{"d_mlp": 1536, "norm": "rmsnorm", "norm_eps": 1e-06, "positions": "rope", "rope_base": 10000.0, "rope_fraction": 1.0, "tie_embeddings": false, "init_std_down": 0.0363, "lr_head": 0.00609, "decay_fraction": 1.0, "train_tokens": 503200000}
Each number is 500 + 40 x the weight over its row's rms, rounded and kept within 0 to 999. Layers, rows and columns count from 0. Numbers have three digits each. The size before them is the row's rms in percent of the matrix's.

# layer 2 attention key, 384x384, rms 0.0253, rows 309-383, columns 320-351
093:505475484481510483455522463538452486523560434521451497431520521482588541543476504470547452472425
099:461462468449546508478484469533399481483577527514568515461511458476521527493471472426526493437475
101:574471530469490492502558505553525497549559433494500538496515414473525460562440470535508469578507
102:525487499489565498477534524505529446495572543565551442531559570468446466425432530485549459430505
102:517538535450495431507476425517498436503518472586467454450539487590470515469509440437445437497534
106:484512524461480492542485528470462516513487483485550494504596540504508465453522444503503492497526
101:489557494436554437466471489507539471518476524555437489496492487478514514474527504476458551489484
099:511431430446454472529456496517511513471490456470489426532540478484494505496533543495455468568545
092:526465509516465535549536518504517403553453450516523501466456537491453501492490535478563482480512
097:547497541563449401458525537526481498502537520500476485479493517513578533536514455467475447447516
098:523538575495541511514484540538516499488543562477577524568440480510565501437420483402496567546489
097:519533452474539458519440524533438530480538511447551511486491443501472469469534520470493492466542
096:547548476459466465504539547481489530490522435461533477484481509531580497493543540489496426545463
087:488541491512510532570603536495472468427466552531506516454502496591496500502510463531548539496451
084:450447458546513516460548474541486433519525470534483465481507560501449519452547501530530476357423
087:559518495483439492440459439490477465492454520536520485565542477505415516426519553488511471482568
081:427503485473477450549517485476491497532458541533505421489559555529499556546490525503523405472435
093:463482527464449434495459517444499515484511549489449472567559459559517452457479525443486484546512
089:535507500498475486505561533434507543527494579508479491514473499504483489416443540522492490604470
089:454542437485491465499499454569567551480586556469549459567476488441529456533532523405510530542505
085:587548475487438514557447489492480480433532515509511526534552465581452519501451505543462520573511
087:540519481452532506579488524442498555507469452530543451494495476438485517491526495496528548432495
086:543581500450506414577471562460425503505509462532522449441563542498471507534448462471517543456465
096:534456521511508568509508544518535470487581485539578459545480533540477518503548456552549479459468
094:526508450442517438513573454451556466550575552516433497459480562503471424463516482574516501545519
086:481517459562430469526426541551557472526541508491533506480480483494613503489491507543480541486542
097:464482459451504578514430461461441482473514487538503442538471535468545499462594562460494472526446
094:477527455429491501550490468481464528540486534502530472467462510467516499517524478472537443510575
092:488514518599435490499493483473513524484527518492496488540549495419478486441468503534476472507456
088:462599432457484500483513546492525486545484477499530495524495558477532472469466499516504501555559
092:489479501506533464486502437493464464457463505489477501559469543475506488548536461521555482478543
090:498478465500483531496550435473508528476452621458487501468510507468445494489478600413529499453494
094:488532494457491501475427576570477392518538466494555436448529526423521472542517515512528525464554
092:620504521548534524493460529495476481534511574455489414472490490502472499471524467477518470524543
095:531505502498555486470495478543538486484534510384510519517467509515489470527486587468496506545500
095:530529433483500478527546555530467551468474488434469459486504584491399425545482473469512592511469
096:511554494507501523522486524529485503523495515525529520373434499498482525543481564453521492458526
090:522486458452436499494472431524517572552536463418455524446520550431434477532525405507481453508427
098:491565495528485496454501573440497521539493554434523478506467488506531473498453482560424466510461
087:445519532508528522523498570499452499504550557482611507426516472497499531552519569477527530504562
093:481542507430535502515409534567458568475506529479487542510514441508511488565494510519539594483451
098:439510443482577573491498455502490531485526440516525559447520509457466435553519453526461557561531
092:526540482433568470471472500485493470525515513503501455451558479457432510472509464491455468434554
096:553543422496470553551487520481490515472480571513485529512496465504508443509499542467499471502501
093:461500486448494434443379497536502520536428467495480465545527502458467504446537514551518478567471
100:462427504500454484472520541517491451497466488494451507518467557536480553521472536467412482433427
097:492504491515498524494544425492451493484521485533540514477490441480466498549435495469484514554566
098:525548530510552467526550534542508536514506438503524458473475589464542564457446477527514549493487
093:544462471501469495459529542470569439481467511506429484498510569447553461476481492478462499541522
099:537553518497571501456562443488464504504458498534472466502480453457507565519485442413472495442451
101:515527553504593537506496416499507472556515515477489502569521438527524501577573509535461514470475
101:428435495464483535447555502478490488512448580533473495521442483579498466550485446536420565557515
098:488466516443555450533467474524442512498488476458456538561557533486444479473558523541469539483531
100:445548537516517526550508539417516403377471502487556539517559524548455424552473523554464522425439
093:528525398525487509536534549517500529529474576519514407466576518504550536402465436521474510459504
099:529467488503508529506525502533477470473501578515530519513473518452503473468519473499503465485421
097:497481480451485421437442438595556460527481490552559478489526520443518462509479500549463559447484
096:490517500466458481522559517520491551534490511494513463575471488418510467481501504515581477494469
102:531487510515510518526518552533493515444528483496435562427480552512499553551543446580502495490496
094:453509471513492504528528453512524498493578519470526495496457492525521495537524488562471496531448
095:537471534525512461498456543481452437486567508485507489471512468484482450497463455477526465543529
104:498498522492476515482480515456496541509471474502494638525488548494520502422546489448525525473520
097:508489489486447590482529481513537515503533555514483529430477486437498468469522501496451519582473
096:508446544474458518506471506543590468463478552564437553425522519528521449591514500507484468530484
092:520457463498467460463519482514487481488558591416477498484412504505469507468552459523465462551434
096:438467469488517480499445530498532460483446476553510499456491528464496564507480501565426500493575
101:469460507491476537456448549441424526503471479509490433484491512546455459534490456552477537550500
095:453467451561573497537519489487455505502486476494499503494471455518463458498530510516467511512449
093:409488473470570504596460578530471522445496526457446532537516494524536429478491518536524517452552
101:487513503498574519503503497497476443479505509510525441514554457485577471459454461545518478374489
100:463484545457509474500496556544489562492519530484499543473519503486440514505460433492528540425435
093:480532515512512521498528539476524508549468508524519544469462472520536535506492441552508514474441
096:479523529527428445480531516510488552584486504511516536522522471574467514552481534508531459519469
099:490513513504484503488429548563556449506470505469427502387514510489530518499469543481498528504422
094:452496466572536531472472504470529467418522517543543517582520515509575521445474431496561481476476
# layer 2 attention query, 384x384, rms 0.0254, rows 310-383, columns 320-351
104:450446547515502539468554494567519573526524492533448498483481552526485548502523434568493571578449
099:542572517508473485478505487537444532434460521435484505547474560534549571536464456501601487477514
104:469418480448439497453446541484509538555532511543490555388441481484520507481513473492446439532488
095:558541515469552478498495510484528462496508530413519498535440570445421533572508488531495482449440
097:473557498542568496548388478480506528535523447480545422475484424496535435546474573513422508491520
102:451520462576533516465431392491495473494488516522468480513511514477482509455452492410516509558490
099:468494443464476478453440425519498471535458563479460547475521461449474479522453531472454435420482
100:435552507526573492532426490456557525528544513521497495503481486579457468518541563479509537518478
098:429504472489477528540476512481551483569487503493510524581443417511549499469485576522514430517498
097:460479437457519386544572557533487477472515501557515583476500481518451496447520519528519473517496
086:503517448550525546433460516473548515474436403460497456471481553519532532477537506503496512505445
086:492487506546488561546412471478495482506537560448497534462455513527478491445484571550493508490484
088:445480501421482408538525532535499479542582506557499491544472461519510526587498491454431443530464
077:523520543519494498532572467555491524486612523497525496511455448529518479490497521473506422539558
081:490498594407481487536507534549485490519507510479500513479525416538503451600508539518484530518498
081:487492524554563513500528530519432460550536549495484509547465454554477530471522485576477487621520
089:474474481564504488528482462470468406508521541508525578440519435543533498427485610513498531503424
085:466517524542486569558506494567444498527532513482538468542529490431447518528489552495529563455449
090:466519508473476575408528542547497533443499380534548529442469602443550492439500532525419505499462
084:431568570451531505482500544386509478501530578539490500439493508477494478497575466483457439541510
079:519461556490473491477534528543450549545520544527453511517542386467470532494517507461456544488515
094:477510516555479528469446482488456450462498437490433568630423506500550512555501399478525487464546
092:542572490509530468516484527490522490481423430467448434509489514533469507542489405570550398456444
086:466502514518524544498428502463450476455447495548570488515469557576542415482508533498433477510389
093:463465471470492493493525588537501530554463463576509526490409551553486430563595521476436527533508
095:511549545564563481478540563468470430490504459519438586493546543519538536449461539427574475508565
094:508482570516462497495511511534401546516546486522511508563481521489470496486448524566434524493471
092:482494530428549508471557459465481462489554549491454466390461467491521524494464540442546437474501
086:476474505526520520464490494459539525491514481427507544475559511505558472547460481415451437513465
094:489490525517444531502522498489486477491534426476551483550517546494481526511488473575485464495494
086:538483513430505414450546488563536530497564502613508510505481544513543470465500538479468445531490
090:484544476504557512449521528403582475530526498514486496583472487513605518493531401481528450531494
088:432448472443479478575525526458421478439501591573498463497517480481553550588483515464515536500485
096:468458457476474488486435499518530522575541519560500439478545533472475467545492479534515522527498
095:476577556516547503443447584512497456470487417557531510522464493516545486505516397580529434450473
093:483483533509457533535470490569420571572516555541581468586451569533458524438457548535517459533486
092:455436506495532555496469490515553473490472453507453539434536505529514568518435505502561447487501
094:440480484450495489490476483453486462498480374481550472482494491515528556496566467519455476581479
096:441532486510437477526473416530483478568495511515467419538546450431491537472481531516510470443446
091:465519579531544540403531532478553477447529528469559419459558492429539499484536452517515444444494
096:511482512501527477473555531544535526523495437493464542495493525448570432548514554529496492490518
091:428501520490539494489473478546549440459487496534500529509485510462491490517481490454519482469485
093:522475509527535522459482515508447473513445559557541433543485528481508493517521502543525516547521
097:502517423543517483460493535527496501482483492462485544489514527536527447463534477545521459552474
101:459477454457596520477467533535535585486489458516448565467431565478539406514398510504465497559539
097:484523593557481532522519613532573517483492569506448563508506462469473486535493519550535501444517
099:576433550533491536556514539480552434511443504487552519503446421556533508509506487483462456481495
094:474478419533480495499479555554447469478521530546541531489451586507501537527518484552577514542434
095:555524501509503551538432535501465519480519569459461459517473487520536528476497496446430448505566
103:535467422502473443484607528498576516474516486494556452571491598522487473536470429504461455466525
094:543483552478455479536458485488544581488508518499538466501485523546480515514441572521517598489472
100:501533523552560489543480506381494517429455509528505531494518469525483468535564537439524507491566
105:551490506498440524539503559519468485536462548488505405569554470513489559507506538516537492533576
095:444519547471506541509471517424506451442517483539481420530447451501512529488480448514483374550431
099:491489494462421490391571538524567495533482532472446515453483471530516486553476492518542548431460
098:516545502489489499440499557538457529466551415469457564518470545496548507519471508526526529565523
098:476479457472571462452476578502493470495491512488487597425523494478494560458492540560453437575457
101:430524547514563447518446571471528518466551512497491425486472482513482481383565477462499517456503
093:576542545456492524472526518537473458479518486526498459451504485462496553503475438452509458477575
095:446399498539450434469537468537573448432539481459551501588537522525574558529467549496476473564483
102:486480505492449535491477521475510475451455447517506396509499447492445472475530440587493418392496
101:492498513516452486561529539496514543484511518480577512504496515533459452503546447527489466471495
104:503477475519489424498565519459513454533424574486488583486504522473535479504429549529475547504461
093:513484504481536516470430525570478486483539467523475487448497559493585461500503560520503487488446
093:542479524509473553495528493500491515494514521442473499554528516446608549534445548460518520547511
108:624534518461437454529465493464511491508466435534476568496534523414503487539500549494513475446528
094:512548430518433496505526559543498509536523517462457516464490489548520536464457462420503509426493
097:554507517543505505524482460459491547480506418495472478469481532388489472484593447507445493572555
101:536464558499519532574504513437546467485471513512502555477477545535539546506580505410484489555513
097:553512533486521529520551621504476435459469507559448489488500491522510516452507500556573482487517
097:484494502524554435457527499505513480455493594540486487467487415516464474489534514490502466492521
099:516464503471549565487546568545567521469472555565578457488476512529530462414498502492548483500554
096:443519550513479518515469483445490495543517485481501569562476534528469442489531527466495447550572
095:543541525505421533489493502459532606517455543553432531513535547467452534555480499531461456495490
# layer 2 attention value, 384x384, rms 0.0254, rows 256-277, columns 320-351
100:482454489446473466482517446456475464581465522417494458487503503525528528539434487487434511536558
097:496617509566443561479520432527504514473455495477539469552489468497589572518516478540483449540503
097:538504476477458492516531534482534429572562468482456524500459475481529537485501511487471514463493
100:498499528521558529508533489556424545486532509495519481447443497479608526442543568489504510516446
097:476479445504490503430521529468480416515537465506454530476546504546495505480449493505453472553470
097:512422443553547486578510447496464511454480549509464512496505515463506530573487503473488558461534
101:456581517521490574558532469493520428568541481434450519507484508537512474540546451418459458518424
102:487534500538547476538528489482539453457445475487435507477451474501467528461458518486488489530507
101:463491449462463527538536482501558488557522512499506458449502504490481510525497435456488512469468
097:493546556435595489526428533558494470495609524459534533493563520499533481503496487507512536459546
091:487519555467510460509480552416482543442468444456498451529453540474464539518501558560472472530520
103:476461478430510509513442464495475519426551478480562606511473486438519496479445527452549548500497
095:553532464454510533534541439532531498579521523513511499526501527514485474459500551457505498492529
096:449472496415498416465453525504430503557530483550484468493569492520461581564466523466442479492521
103:512475500487487528464482452497494551544500511482451492467483531505448524463513481521589477572501
097:485512511474507530523567481401413456437534548496459582510503570457520543535452488503494455551501
102:496457455538433561519507506529551499513604494533534507563524521476483547513567533515505489455524
101:464428518503568532527461518512534500518512498428526463485519456475608503476575500548499551453488
102:540498515510537593496502528491528458493531471476530526544491461449448525493524479503502429590435
093:423423543486525517529484535493529479476512501572514483520432535519489455476555522487536492476523
097:532517457518480434511493427447535489447500476496529517497500537492527553516434554518531506495551
102:606565559483489505495546444522493506577544459577436554519466539499546548471519501517445542566527
# layer 2 attention output (transposed), 384x384, rms 0.0315, rows 256-276, columns 320-351
100:530525499561499499540477488432497519445489485552477551491564403512489511497554475554499470465484
099:532519427550448497404470565452545508489497523467495492461444517552479429538526513416521582516641
102:498512438582450418486544515469469503440519515473540492477509517569493514502446481477554504462525
099:496447476451522474576506557478562469562485524477543486477527497547462469467534482494543512517464
098:536546529533548440524572454470535516512462571566466485376439539516429578530527413518549511498498
095:429510563445481546484409512558517521544438448498487566446428499387440449487531492478490519523497
098:496446492548471478521506553458524480473502462492477549468512432562532562539492496486501527477505
101:471511514472533492490527547487555543488470537533463510464515503520523493513496432553416474488469
097:591545525530501476487509451467548542573484565425509507545497475446499441468534537504456436550486
101:549527475534468531485493492537393455487506550504494501498571554462476494481486518520472482469503
096:510504507459513545504567453557582483526543460494506517490476514481482477508449472491560512477414
094:508505499507491494499502458563500488516478499466415550495542472512544535417512447492523398477477
097:449427497434498512424545528501500441382454496442459513469597472509537592580490465525480564511578
099:521491471496476454424493494527518476449404468513478486471495475483498459418537493596461477495511
099:466572556496465594529540494507549487494487510476506499483499511521525517524552479534460463544491
099:498450557480488551460512533563525537473440500507547456494495449472499455511472557540553418443494
100:497500506524516427474490474492507518465437551421474504533483465498502551450482440479537457515493
100:531606495479481462532449562496493513449526487581425465565522554537504455495497444533461485522557
101:511493426495532522537441515497496486487429515526505483487487480445500433398499444491408477425535
099:514457517506555550508509502474450521500518516483477458536506470485491511497453520504482474542393
098:474582466463468524456473475449533526580497518409425469488527528465475503549528547486470558471453